Weights of a small transformer language model.
Architecture: RMSNorm before each block, rotary positions, untied embeddings, normalized queries and keys, some layers without positions, local attention windows, gated attention, hashed n-gram embeddings, a smear gate, capped logits.
Each number is 50 + 15 x the weight over the matrix's rms, rounded and kept within 0 to 99. Layers, rows and columns count from 0.

# layer 5 MLP up, 384x128, rms 0.172, rows 287-314, columns 0-127
46 67 48 62 54 71 43 83 43 53 20 61 68 35 45 48 43 47 59 30 40 50 23 57 81 56 30 79 51 09 23 58 40 48 44 51 34 71 26 61 43 80 59 35 46 11 49 42 38 67 71 72 85 63 28 71 65 56 68 49 74 61 50 68 38 09 65 40 20 50 67 74 22 60 46 43 48 31 46 37 55 71 60 50 45 44 76 58 61 64 38 53 49 70 37 52 33 74 30 74 72 45 36 51 61 40 44 71 62 50 86 53 49 54 48 39 70 57 07 61 82 41 83 56 51 40 36 54
38 68 63 64 53 49 37 57 32 62 81 35 74 48 73 39 34 48 11 61 50 45 38 57 33 56 56 30 73 71 68 53 41 33 62 50 51 27 32 46 64 60 79 08 39 41 41 47 54 56 59 63 32 35 75 47 47 75 60 52 57 30 58 54 75 43 96 44 50 33 63 32 58 49 25 49 25 54 68 44 56 72 14 40 56 48 55 32 30 49 71 52 33 42 64 49 36 47 57 87 55 20 94 66 30 74 39 50 47 68 57 70 43 35 39 60 27 53 47 55 32 43 40 42 31 56 56 63
44 54 61 51 68 47 61 48 18 29 43 82 58 51 45 63 44 51 66 57 36 22 38 29 36 28 46 73 53 66 24 29 28 66 53 57 47 34 52 38 07 49 60 57 47 54 41 60 52 35 69 49 52 60 20 86 37 71 69 55 51 88 29 54 51 43 39 45 44 43 44 57 65 48 13 29 32 66 30 57 78 54 42 47 50 17 32 52 26 25 60 86 50 44 67 35 53 68 39 37 23 66 66 65 73 75 79 47 54 61 57 55 45 58 39 60 64 91 46 44 39 75 55 63 33 32 24 65
59 57 34 57 40 38 55 45 34 26 53 46 44 62 53 46 63 52 41 33 23 68 49 54 54 20 50 51 67 39 30 46 40 63 54 51 55 53 51 49 47 73 40 53 71 40 17 47 68 62 38 61 48 58 41 74 54 63 36 65 22 34 54 85 42 43 43 31 55 70 40 75 60 72 64 76 73 54 62 44 51 50 49 49 44 61 35 30 71 25 32 84 37 58 46 54 63 42 31 37 67 36 47 49 75 81 44 41 55 50 48 39 44 50 64 39 47 49 44 77 45 57 55 82 45 38 64 61
82 68 33 19 73 61 40 47 18 63 54 43 60 31 54 56 46 24 55 59 72 57 49 55 53 28 33 42 53 80 78 43 53 48 51 45 38 33 47 59 69 53 30 38 28 82 67 57 60 36 55 28 61 58 62 62 53 49 47 71 38 46 73 63 25 75 61 63 26 22 56 57 37 32 44 39 48 28 37 41 53 49 46 19 37 67 32 48 47 75 44 42 35 67 24 46 64 54 57 62 28 50 33 66 62 25 62 15 65 68 60 57 39 43 64 44 71 56 18 63 81 67 49 77 24 59 43 48
31 46 53 42 54 50 28 56 62 50 47 67 16 61 47 35 71 50 30 35 43 39 45 30 49 34 46 33 45 67 22 29 29 64 54 30 39 28 41 45 66 21 53 69 33 49 43 25 85 56 77 59 47 46 79 54 50 60 43 52 38 60 41 38 31 25 38 61 59 75 46 62 67 75 61 49 53 46 59 56 55 60 73 51 62 52 51 40 68 52 51 35 53 56 26 30 40 46 51 56 63 89 66 34 41 55 54 71 56 65 39 43 31 61 46 55 66 29 41 64 71 45 64 47 39 76 58 47
36 57 51 40 40 51 22 58 41 52 52 51 65 54 38 31 70 25 36 23 39 53 40 44 61 48 35 31 41 85 36 61 41 86 49 45 51 56 63 40 49 50 52 50 47 26 60 28 81 51 24 58 47 78 53 76 47 71 54 33 64 38 44 52 54 24 49 76 51 56 89 36 15 45 35 44 41 65 85 39 64 31 52 61 71 69 62 50 54 72 49 47 45 49 62 53 69 57 65 49 56 49 65 62 47 49 52 51 77 58 68 68 67 81 42 60 41 19 69 59 49 52 45 48 30 32 57 40
56 33 65 82 36 61 28 44 05 55 35 83 32 06 33 23 31 63 54 41 47 27 59 46 29 32 62 70 51 59 35 77 44 69 26 77 44 31 37 70 62 44 56 53 57 34 60 46 39 54 60 56 50 32 53 61 55 49 68 69 31 45 66 26 45 49 57 54 41 33 69 36 44 38 50 30 53 81 83 56 66 33 24 49 35 60 50 71 50 26 46 71 61 54 52 55 62 47 45 66 42 48 46 44 51 69 56 40 81 66 75 72 50 52 83 24 41 37 62 65 24 58 33 55 56 47 58 72
40 60 55 20 53 23 42 27 33 44 45 50 50 42 45 49 60 73 58 15 34 62 67 59 35 52 47 37 39 70 48 37 64 53 58 65 36 56 38 38 59 46 33 45 64 61 53 63 47 39 56 38 59 42 50 53 72 56 64 55 43 45 61 43 61 61 40 38 63 48 73 65 36 57 73 41 53 27 57 40 34 47 50 54 61 23 53 67 53 56 60 38 41 20 45 50 41 44 56 40 59 41 30 39 36 38 47 54 42 45 39 60 50 56 57 59 75 65 56 56 46 43 52 63 57 52 45 66
26 37 52 30 68 56 50 40 61 42 59 47 55 54 37 77 31 46 70 66 63 64 49 59 65 51 23 52 55 59 42 53 66 39 31 42 46 57 68 52 41 52 56 41 38 61 80 50 49 62 78 70 47 31 47 41 44 66 50 51 27 26 38 54 57 59 31 29 46 30 94 36 55 50 52 57 48 68 51 10 62 45 52 66 74 39 48 48 73 82 60 50 67 29 32 38 67 40 36 90 41 50 48 42 56 64 56 51 40 38 55 62 54 68 26 40 31 35 42 30 62 46 54 71 48 55 60 50
13 57 46 40 59 54 35 85 81 17 38 15 69 46 61 56 54 34 40 33 75 50 30 26 61 48 65 26 52 59 94 38 38 84 37 30 54 59 53 46 52 49 64 46 49 76 38 21 46 34 62 59 74 59 40 44 74 58 38 32 41 57 67 66 63 46 50 33 31 88 48 34 35 42 47 59 68 61 36 27 28 38 47 63 28 53 52 58 30 59 51 65 49 49 51 39 62 52 75 56 79 74 53 51 44 67 48 40 68 68 71 75 55 85 54 71 31 21 26 51 69 37 95 71 86 32 66 53
63 56 29 37 59 34 37 37 74 76 38 39 32 52 22 69 18 19 61 67 41 50 30 68 36 51 72 49 52 30 54 52 54 60 62 60 60 64 53 34 21 45 60 74 68 32 42 63 31 34 47 48 45 22 32 33 68 62 35 58 59 46 37 38 89 46 53 23 35 16 50 40 46 76 56 56 56 40 37 39 71 26 41 44 42 51 57 58 62 51 43 64 53 47 41 31 52 45 58 59 41 44 42 38 52 50 54 59 31 48 54 53 30 52 63 25 44 45 56 57 44 47 45 29 20 56 36 43
50 30 56 39 64 57 38 46 30 56 20 52 62 33 23 63 58 30 42 42 36 71 55 74 65 23 41 67 53 36 51 36 46 37 66 49 45 64 11 36 70 81 81 19 72 45 27 43 48 65 33 39 45 66 73 15 48 42 53 45 47 75 70 34 46 74 51 45 43 34 66 85 69 33 31 64 32 43 64 44 63 44 34 69 62 46 49 73 46 36 44 28 31 62 42 58 27 69 61 44 55 34 38 45 41 33 53 59 30 89 36 61 29 30 26 63 83 26 49 31 36 81 46 49 47 48 61 61
31 35 57 46 39 42 59 53 36 38 51 62 54 63 57 49 17 52 43 37 43 75 61 35 46 51 48 42 67 32 62 59 63 49 44 42 54 56 26 56 61 74 49 49 22 39 54 70 52 49 34 09 54 22 33 43 45 50 52 38 61 44 44 51 45 66 63 21 50 66 61 62 63 70 67 66 56 45 54 48 53 24 55 65 49 73 55 70 72 72 36 59 26 60 50 61 58 37 50 78 09 51 65 55 31 45 60 57 67 58 41 45 57 52 47 68 52 25 56 58 47 41 53 44 58 12 61 56
61 60 30 56 54 47 60 53 69 44 46 48 53 44 44 64 50 62 50 65 45 47 68 42 30 58 32 30 11 32 35 56 53 37 20 73 51 48 39 35 60 43 34 42 62 36 48 56 62 52 59 35 49 63 73 46 41 62 50 58 78 57 46 48 36 49 44 55 62 75 49 34 54 58 43 47 27 57 73 53 54 31 60 59 51 79 66 43 53 68 36 30 54 52 59 46 47 43 60 50 52 62 53 63 53 44 58 42 68 36 36 66 46 58 57 43 63 58 33 37 62 49 48 59 60 45 46 51
33 57 57 37 46 71 37 69 54 40 32 99 73 02 56 43 49 60 80 55 43 59 38 27 64 39 61 54 36 65 57 52 31 25 49 39 30 18 60 65 61 48 73 56 36 28 21 57 38 43 40 63 71 26 42 81 33 57 68 42 44 65 45 74 69 27 49 44 72 26 82 45 62 38 40 49 73 29 71 45 63 60 58 53 16 52 43 76 54 47 63 32 52 35 52 35 46 66 22 73 62 46 71 65 58 51 75 30 37 73 54 60 56 18 88 53 57 49 35 63 54 71 59 36 58 34 49 58
29 26 44 23 46 56 72 55 55 50 58 36 72 57 64 51 59 46 52 35 38 66 33 69 37 45 44 54 39 26 49 55 43 30 61 48 42 45 50 40 54 40 28 68 50 38 51 49 57 64 45 62 35 21 76 48 45 40 46 32 39 48 42 61 75 58 47 62 67 63 46 38 55 59 45 70 57 53 32 61 56 65 44 41 56 60 68 35 28 22 57 53 59 54 70 23 73 53 56 55 65 48 44 33 44 53 61 32 42 59 35 52 52 32 23 25 56 39 38 50 73 24 59 62 48 78 68 44
60 58 21 58 60 37 33 50 61 59 39 46 56 35 46 82 64 72 75 39 25 56 40 56 69 44 46 60 45 26 58 65 42 44 25 54 38 49 32 58 29 53 63 25 46 03 65 56 48 42 50 61 69 67 57 53 67 45 36 51 37 53 11 62 30 44 42 49 41 46 52 43 71 51 49 60 50 47 27 50 48 27 74 35 23 61 43 58 27 74 51 63 34 66 53 22 48 77 55 42 54 56 27 51 59 77 53 55 50 47 62 88 67 52 44 61 49 45 41 55 57 64 47 58 32 53 62 49
47 56 69 30 42 72 44 70 58 63 63 61 37 52 57 50 54 62 42 53 21 49 61 67 59 70 36 32 30 36 46 37 58 47 55 38 52 54 59 77 49 74 71 49 68 25 66 55 44 60 42 62 58 43 24 51 41 59 32 31 37 69 51 49 19 47 55 52 32 42 18 69 31 45 47 50 52 41 53 32 54 39 42 44 65 57 67 48 23 38 62 46 76 40 45 51 40 36 18 34 69 34 63 34 43 33 19 49 34 44 40 43 46 71 74 68 50 47 72 49 30 66 56 54 57 45 46 73
23 44 53 59 51 34 37 58 66 57 52 85 74 58 61 30 37 12 65 40 59 67 67 34 42 50 26 33 30 31 55 57 54 25 61 59 33 61 55 33 62 32 58 47 16 45 65 09 54 35 51 32 46 86 34 50 60 57 61 33 37 55 49 60 56 41 58 60 35 31 84 65 21 60 74 45 53 73 61 39 37 40 56 41 44 62 36 41 35 32 48 63 59 16 49 26 56 44 39 72 46 56 11 49 48 55 66 68 74 27 53 57 51 80 59 47 51 41 82 63 55 79 53 66 54 87 45 41
25 19 68 46 44 71 28 53 64 46 60 78 61 54 51 46 56 63 68 52 20 72 52 54 66 70 45 49 37 64 51 39 40 53 20 65 58 63 50 62 55 53 66 33 51 46 34 46 60 11 74 57 51 72 81 58 62 34 33 62 57 39 42 68 21 60 55 72 48 32 26 49 33 50 71 49 47 20 17 35 78 48 64 52 59 50 43 52 53 51 59 58 19 24 14 59 68 51 55 32 63 71 57 35 58 46 57 65 52 38 34 39 22 37 25 54 15 73 45 50 69 54 51 52 40 41 51 38
68 46 57 53 69 44 63 63 54 12 53 34 67 38 40 68 60 63 66 49 61 49 57 34 55 23 57 15 55 19 79 65 41 52 53 45 56 45 71 38 47 37 48 55 77 32 47 31 86 75 38 62 86 71 18 50 61 91 83 43 28 40 64 40 71 67 54 35 59 14 43 56 42 48 65 54 62 51 36 51 68 29 33 47 31 46 60 36 74 29 48 50 24 54 42 48 06 66 29 37 61 27 54 31 38 62 44 45 36 37 46 44 61 22 53 58 37 48 73 29 42 63 63 40 48 65 56 62
74 55 39 71 51 48 41 47 34 28 42 47 44 40 53 28 47 60 55 50 49 53 56 65 72 67 58 56 66 62 46 40 54 42 17 66 50 60 69 42 57 41 71 59 50 55 37 53 33 65 53 31 26 74 78 39 61 61 62 36 49 59 43 54 46 42 47 42 29 60 52 56 40 76 29 40 76 34 51 62 61 52 63 49 70 53 42 37 26 38 54 49 47 60 46 36 29 52 45 27 60 40 64 54 34 41 56 51 43 42 54 38 42 60 50 24 47 24 53 35 41 49 42 71 20 45 64 56
62 46 48 53 59 58 66 75 68 60 53 50 53 58 48 56 71 23 65 46 35 47 44 49 33 58 41 38 58 31 10 68 47 85 57 42 75 55 58 59 62 43 43 68 78 70 65 48 70 38 22 57 55 50 59 42 64 26 63 53 44 39 20 52 28 72 67 51 41 54 56 16 50 53 34 45 77 35 67 68 64 53 50 31 50 51 46 44 29 21 54 81 35 79 52 47 83 58 48 58 56 62 60 30 36 42 61 41 43 37 49 65 58 56 62 50 63 52 57 54 58 39 51 69 50 34 64 40
48 45 60 55 53 48 47 53 47 27 57 64 57 33 70 59 48 50 71 59 50 39 60 54 72 42 50 55 89 48 48 56 78 64 52 34 36 38 63 66 64 54 60 51 58 34 64 64 58 56 54 49 60 35 46 53 64 51 51 65 55 40 64 44 49 59 38 64 40 46 31 49 61 51 54 59 70 41 55 79 43 63 63 54 32 86 74 42 47 50 19 51 45 42 63 63 70 24 37 60 48 52 35 62 49 65 62 62 72 74 38 59 61 37 52 34 49 53 39 36 38 59 54 46 43 76 40 54
47 57 72 35 59 73 28 48 69 41 40 38 78 34 59 53 82 67 43 60 51 42 33 50 49 59 08 46 30 63 26 14 47 58 62 64 35 41 66 52 52 51 21 38 84 30 65 63 45 52 40 36 08 32 49 39 62 39 57 66 61 59 85 48 33 67 51 47 43 26 49 38 24 71 69 17 28 51 30 27 70 44 33 75 27 46 62 39 55 58 60 19 52 73 47 17 62 30 26 35 46 36 25 54 41 75 65 70 21 35 61 70 72 84 52 77 56 33 43 66 19 60 46 72 67 50 79 76
99 23 53 99 60 71 46 35 57 57 49 37 80 04 47 35 68 18 50 69 54 42 32 20 36 74 65 54 53 45 50 21 46 42 21 52 67 51 29 40 63 59 39 60 47 27 55 52 51 47 51 30 64 67 50 71 41 61 61 44 51 14 65 43 40 31 36 66 31 30 59 50 63 77 47 67 32 63 45 61 63 60 36 42 35 75 64 13 53 52 79 74 52 61 20 36 45 58 31 53 50 52 50 90 52 68 57 38 48 38 40 52 56 40 53 34 34 49 71 26 64 61 91 51 60 28 65 66
54 42 33 55 40 40 55 46 47 72 44 64 63 45 68 52 54 47 43 36 46 38 64 45 38 33 50 73 49 37 31 32 56 51 43 66 30 53 41 55 42 60 54 59 31 34 47 28 38 55 38 41 71 46 35 67 45 37 52 62 39 51 51 57 57 39 48 46 35 49 42 61 41 39 80 26 36 71 37 28 67 64 40 44 45 42 45 46 39 36 47 46 50 32 61 35 61 32 42 50 46 56 25 55 57 78 45 65 46 47 56 68 64 37 39 47 56 49 60 55 46 48 67 68 55 45 60 45
# layer 5 MLP down (transposed), 384x128, rms 0.0376, rows 287-313, columns 0-127
70 27 86 94 75 79 68 61 06 50 54 63 70 25 62 71 45 65 40 34 58 84 26 62 67 55 53 60 27 42 52 21 57 17 37 06 49 45 44 27 48 35 34 22 74 38 54 66 21 52 62 84 97 59 36 27 62 27 37 45 39 47 87 60 73 33 37 31 39 66 24 44 53 57 42 31 27 56 58 53 17 30 36 09 38 46 77 83 58 63 53 30 28 62 32 43 33 37 11 67 76 61 54 31 62 53 67 68 37 43 78 44 66 61 51 70 60 30 39 66 67 38 57 42 35 52 29 58
41 60 50 63 15 50 33 44 23 48 34 71 70 47 44 85 54 42 51 43 82 47 29 70 38 41 51 48 51 18 63 62 51 55 33 41 61 51 72 50 48 35 62 46 54 71 57 43 51 56 27 21 34 37 28 53 48 52 62 61 22 74 26 69 69 64 57 58 49 50 35 64 54 47 56 47 34 47 79 75 54 55 43 74 60 44 45 47 13 61 59 20 29 13 60 57 36 46 44 46 44 37 63 35 58 69 54 44 49 40 69 45 50 36 26 43 47 65 49 68 43 70 53 57 64 45 50 36
59 47 44 32 52 70 33 33 41 00 50 44 28 36 49 67 53 76 78 80 25 84 63 78 46 44 36 64 35 64 53 46 42 40 44 53 75 78 60 49 38 52 48 46 41 67 37 56 17 69 64 40 48 38 42 53 27 52 42 62 61 61 65 28 54 54 47 49 57 99 20 34 46 61 28 23 62 43 51 29 39 46 41 60 58 80 33 63 53 62 59 39 60 36 60 43 49 50 17 54 45 40 40 44 55 46 74 61 34 30 48 22 50 69 45 81 63 36 58 37 67 61 47 30 37 46 54 65
21 45 71 55 41 31 57 37 27 48 40 57 37 55 21 68 68 60 44 35 73 11 32 52 62 42 62 54 32 55 29 54 38 25 44 45 43 49 41 58 61 74 20 45 70 62 64 62 57 46 39 52 56 36 51 64 45 49 51 52 59 47 53 27 67 36 38 61 53 57 68 37 68 62 53 37 67 62 33 28 25 38 34 52 46 52 45 81 43 61 45 60 52 77 52 47 54 27 64 50 20 62 36 40 71 60 60 46 68 85 51 72 37 49 39 50 32 74 49 48 53 32 45 44 44 24 68 21
86 56 73 59 46 59 30 21 79 28 00 28 73 28 62 57 78 54 43 35 64 48 42 62 23 39 56 56 64 59 56 57 63 55 19 44 20 57 60 62 71 61 49 46 28 50 49 17 68 59 52 76 50 61 63 40 52 55 39 56 71 49 44 58 31 67 43 59 60 48 43 49 34 42 46 34 52 27 52 14 41 78 56 40 52 55 39 70 56 40 34 59 50 57 54 26 47 35 75 79 78 63 45 61 47 40 26 53 37 38 64 41 33 50 40 43 50 46 33 63 35 62 34 74 73 49 49 45
37 54 39 50 40 55 21 58 54 49 29 66 46 45 53 64 83 52 64 52 30 38 26 49 40 53 28 27 53 66 47 64 48 65 74 51 55 44 72 53 43 30 59 56 39 53 23 55 55 44 48 57 65 51 35 40 59 39 65 77 68 72 49 41 61 55 55 56 58 60 20 82 54 33 46 52 70 53 25 54 57 44 68 53 29 61 33 62 70 30 23 40 55 47 46 31 33 34 24 69 54 34 48 51 66 41 78 57 66 40 28 39 29 62 61 55 60 51 51 30 51 52 42 49 63 55 34 54
50 42 44 38 68 71 27 65 52 42 44 61 64 57 43 51 58 32 14 71 95 58 69 42 21 68 74 40 14 34 70 75 53 41 41 61 49 59 60 56 61 51 24 47 78 49 69 56 41 48 52 29 48 86 63 51 64 49 54 54 75 30 57 57 39 43 65 73 41 57 70 17 51 42 44 33 52 57 61 25 64 61 51 59 82 34 66 35 61 17 54 37 66 52 77 45 69 75 37 40 69 56 46 29 74 32 58 58 55 76 43 68 56 39 49 41 57 59 51 72 27 53 46 42 37 65 56 68
44 56 43 54 62 41 44 49 37 80 68 70 64 58 44 36 43 66 53 52 39 73 66 52 33 63 57 49 20 30 47 54 37 59 52 60 38 40 44 70 44 43 14 60 54 73 66 43 62 56 59 42 22 40 55 57 47 67 50 26 35 47 25 75 63 62 20 44 57 89 53 73 54 58 72 48 50 47 27 62 27 36 45 47 70 37 53 21 44 47 42 60 48 44 46 43 46 32 47 26 69 53 47 63 43 45 52 58 50 44 54 04 57 51 26 46 41 43 39 42 62 59 40 30 35 48 46 59
51 34 52 62 70 83 43 51 36 74 67 68 69 73 63 62 59 44 55 44 43 40 39 41 59 41 71 59 80 54 68 27 45 36 65 41 41 68 42 56 58 71 29 49 46 60 35 52 41 59 55 49 46 35 49 36 45 57 56 73 20 55 61 34 63 46 66 48 26 44 68 45 47 54 59 59 24 42 62 50 43 67 52 53 37 39 58 47 42 45 50 46 50 54 67 42 56 48 65 54 38 43 48 53 45 41 53 55 47 36 59 72 36 55 69 36 43 46 52 44 61 42 44 63 40 37 42 41
84 46 50 56 63 49 47 36 62 52 73 68 72 76 70 65 38 71 69 47 41 60 63 39 55 34 58 58 36 38 86 44 53 44 18 61 48 43 34 75 62 70 74 62 50 60 49 39 61 70 51 35 48 70 31 38 63 52 27 45 39 29 62 54 49 63 52 50 65 21 33 31 55 22 45 45 76 53 56 42 47 54 34 48 86 59 41 63 58 61 44 53 61 71 75 55 48 58 43 55 30 55 43 32 42 42 45 54 39 29 66 65 57 50 48 73 56 43 37 56 59 35 56 34 46 39 39 65
64 40 21 46 46 72 86 40 56 78 68 24 71 28 45 62 35 72 72 53 45 50 41 24 20 58 44 49 37 25 38 41 62 94 39 54 52 73 35 63 60 64 39 66 39 48 22 44 42 28 62 53 36 47 20 50 61 72 21 28 29 31 25 47 67 59 43 12 86 45 34 14 60 27 74 43 52 55 66 80 28 81 61 49 79 50 28 70 43 62 36 42 61 27 14 46 31 28 48 61 58 42 43 23 68 51 45 34 52 76 68 53 44 50 87 74 29 81 57 65 13 49 34 41 64 58 58 34
54 54 46 70 39 58 48 44 54 61 45 52 43 27 27 54 32 60 79 64 38 35 45 65 58 73 43 37 55 43 59 23 41 45 50 49 57 38 38 52 43 61 55 46 65 41 22 52 72 54 42 40 67 47 62 48 49 68 33 37 35 15 56 26 61 36 57 65 46 49 44 61 56 37 52 50 80 66 38 38 39 45 41 59 43 65 57 64 50 69 34 74 44 56 51 43 45 72 67 57 64 64 70 24 36 48 75 57 46 26 54 56 31 57 77 70 33 67 52 42 37 45 55 38 28 50 47 44
67 34 65 47 64 48 42 35 39 90 59 62 81 53 65 38 59 44 36 53 39 53 39 34 67 42 43 41 66 48 37 03 67 28 34 57 67 53 31 44 56 30 66 64 26 41 46 51 50 54 59 61 28 31 48 52 47 36 52 41 48 59 51 61 66 56 51 51 63 38 26 68 85 43 38 30 41 42 46 57 88 50 50 38 69 56 62 47 60 32 73 75 26 80 59 43 41 55 64 46 60 61 48 46 75 58 42 19 43 13 72 67 39 37 73 59 52 57 72 57 47 64 42 68 55 57 51 53
43 45 37 65 45 66 66 27 58 37 62 73 40 52 66 29 53 57 39 64 43 61 41 39 41 29 47 38 58 51 43 69 51 46 70 65 27 59 56 23 45 44 44 59 42 58 75 62 51 45 55 64 50 61 28 62 65 83 65 57 53 55 41 30 48 76 78 46 30 53 31 39 73 39 41 32 38 66 53 55 20 52 28 46 44 50 56 55 58 54 23 33 52 48 47 45 45 41 48 34 40 45 82 48 60 40 49 40 18 56 23 29 66 42 49 48 60 31 35 37 92 59 46 49 73 33 82 77
65 36 75 57 21 30 59 74 56 50 30 56 64 57 57 72 41 41 48 52 67 35 50 59 54 41 54 38 43 43 71 62 32 48 43 61 49 45 54 50 67 60 59 44 39 66 45 45 50 71 84 52 37 43 51 38 69 42 32 41 39 59 47 25 49 27 47 67 50 56 36 52 56 49 45 42 42 47 63 39 63 27 32 27 35 54 52 60 68 52 39 28 43 30 73 46 60 62 19 55 28 36 49 55 42 45 46 54 43 33 48 80 34 55 64 59 46 43 47 48 58 60 32 69 55 64 36 56
44 44 55 66 37 60 50 49 48 64 29 59 37 53 25 76 54 69 17 36 66 41 40 63 30 43 30 74 41 47 61 53 54 62 47 60 40 12 79 26 50 54 62 32 73 39 55 59 43 29 37 42 70 70 48 53 48 39 30 57 53 38 70 55 18 50 46 46 67 68 78 42 29 20 32 51 63 61 64 59 43 38 43 48 57 76 30 35 36 76 65 22 61 16 68 29 38 46 46 40 81 42 58 23 59 39 40 48 52 92 47 33 67 07 63 49 66 72 37 70 41 53 49 41 85 00 53 38
57 36 34 44 64 52 47 61 37 50 72 38 39 50 61 68 60 64 56 41 67 49 48 56 68 25 44 45 56 40 43 28 51 52 46 32 25 44 32 51 63 41 23 63 18 56 72 75 39 39 66 54 41 40 60 33 49 79 57 46 32 58 47 45 46 72 40 65 71 52 54 46 41 57 21 60 50 25 29 42 41 29 54 61 29 57 35 48 41 62 40 33 45 48 58 29 58 68 90 49 41 53 54 68 46 37 41 49 52 43 50 30 46 43 29 48 18 41 47 15 56 36 59 49 25 68 43 45
59 33 57 41 26 51 45 51 56 68 29 56 61 48 31 46 28 45 41 70 53 51 40 25 45 33 31 80 47 30 81 23 45 35 62 49 37 66 53 45 68 50 45 68 46 44 46 68 41 54 63 51 39 28 74 31 63 32 34 53 49 68 40 42 55 54 46 56 81 65 50 27 50 50 55 62 26 67 45 60 49 49 46 81 62 75 43 58 57 45 52 54 22 19 62 46 39 38 43 43 45 72 52 46 52 28 43 56 76 48 45 52 30 44 70 42 48 54 61 46 49 51 57 62 55 46 48 38
52 62 40 63 15 56 52 51 65 50 39 54 41 29 54 50 79 59 70 41 42 60 76 21 42 31 50 62 47 68 37 15 50 52 75 51 59 50 69 57 29 35 57 57 54 44 62 17 52 59 58 40 61 47 66 69 43 42 44 67 82 36 47 49 28 55 41 99 22 45 44 54 35 28 53 26 21 33 46 52 35 62 46 18 22 46 44 47 58 49 36 57 57 74 78 53 51 50 72 68 25 26 36 51 49 68 42 36 53 25 62 51 60 33 47 30 53 49 16 58 57 62 67 63 66 74 66 68
62 55 39 36 43 48 33 48 41 34 39 61 39 46 49 66 61 43 53 52 42 26 40 68 61 47 74 39 64 60 62 49 49 31 67 61 27 42 49 31 11 56 34 46 64 38 48 39 46 45 25 38 37 52 49 44 34 45 38 45 58 52 54 69 63 44 29 53 57 56 92 67 57 44 52 50 34 41 50 49 43 22 65 54 58 61 64 53 80 29 39 65 70 62 39 37 50 21 53 82 85 51 80 54 48 42 31 40 69 71 48 81 37 04 22 63 43 55 74 33 31 56 47 37 47 49 35 58
61 58 44 66 58 75 45 24 49 44 70 47 31 46 46 69 51 37 37 69 45 60 52 43 88 36 49 45 44 65 65 54 36 35 40 61 54 41 69 23 51 59 58 47 31 46 47 46 58 50 29 42 57 41 53 23 49 55 65 78 74 39 57 49 54 59 39 68 37 55 53 47 61 35 49 08 51 38 50 26 76 72 35 32 66 58 39 42 45 54 57 64 44 42 76 41 79 50 68 47 54 58 42 26 66 44 40 62 46 50 39 41 50 31 44 36 42 62 64 78 51 64 67 64 31 81 50 72
40 35 55 35 45 37 67 77 43 61 60 51 37 37 53 68 32 53 41 51 45 35 48 63 46 63 68 27 37 42 30 43 59 24 74 52 38 61 48 18 49 67 52 43 29 28 76 59 54 18 54 26 32 31 52 32 64 45 42 52 34 18 25 34 63 66 61 56 62 60 71 82 60 29 47 39 75 70 61 67 47 47 69 39 21 34 75 35 58 43 58 45 68 30 53 29 33 80 85 57 46 52 87 43 77 53 48 55 36 64 60 64 49 56 66 58 41 54 39 72 49 64 37 39 60 33 56 28
54 31 40 86 32 43 41 57 63 50 51 30 77 65 63 51 51 44 40 65 44 62 55 47 57 60 43 68 52 47 59 47 47 61 43 60 60 56 85 31 68 39 65 43 46 27 48 65 37 62 50 39 48 48 45 48 75 35 30 68 56 40 38 59 46 59 52 27 53 33 42 40 48 41 54 62 54 47 55 43 65 47 61 55 76 58 36 38 33 54 33 49 58 41 31 24 51 46 37 72 54 59 50 39 63 45 50 38 74 40 40 66 34 58 56 50 56 53 49 52 60 50 59 53 60 73 42 55
68 77 55 47 71 81 67 55 65 33 38 19 21 45 64 66 50 49 43 32 23 54 44 39 44 40 19 44 24 68 19 68 25 71 58 35 75 42 87 51 52 31 35 54 64 74 59 42 29 50 29 42 35 53 72 33 64 37 53 55 39 13 42 58 10 52 53 39 50 61 86 36 78 37 53 54 53 29 62 87 14 65 59 43 84 50 28 63 29 73 18 62 26 28 27 38 81 54 51 53 33 91 32 48 58 45 83 21 54 52 51 66 42 21 67 45 43 80 60 67 62 38 45 61 55 30 78 31
55 59 36 61 55 31 61 79 37 55 44 42 39 64 43 49 65 56 70 65 18 51 50 55 39 47 57 52 37 49 51 53 47 33 67 51 51 42 39 68 36 43 43 52 42 46 38 36 56 65 46 53 24 44 28 40 32 76 45 45 38 46 52 56 56 53 72 68 63 44 47 52 41 76 55 40 63 48 30 39 64 30 51 51 44 39 41 36 55 47 20 49 49 68 69 35 46 45 64 63 47 62 71 38 42 52 51 29 48 49 50 43 30 42 53 47 45 46 45 49 49 59 65 46 63 58 46 24
56 22 77 31 41 49 22 22 66 35 84 38 61 60 71 67 61 78 26 61 38 48 58 73 45 41 30 53 49 77 48 32 34 46 57 45 41 57 54 66 60 44 17 29 53 31 51 69 27 35 50 55 00 42 24 56 62 56 65 38 60 65 85 38 43 57 60 60 65 00 86 40 34 37 58 63 14 64 49 24 31 64 56 79 53 69 37 49 65 24 36 37 38 53 59 34 39 32 36 25 45 57 33 84 45 51 68 48 23 40 38 43 50 96 20 60 80 45 60 76 60 24 19 85 74 25 91 42
48 00 44 51 85 56 57 29 38 81 92 99 47 34 41 99 31 59 71 61 63 55 53 38 37 37 46 51 31 49 52 60 60 23 39 48 67 56 51 68 36 51 36 56 46 58 80 53 67 69 81 53 78 58 64 46 37 64 60 59 57 45 36 65 47 58 76 43 66 38 75 60 58 34 58 51 51 51 29 52 50 46 34 42 62 41 43 58 68 26 42 36 70 58 60 56 68 76 52 66 49 10 61 33 15 63 47 28 42 49 43 42 56 59 65 24 72 53 37 30 57 57 50 62 09 35 57 44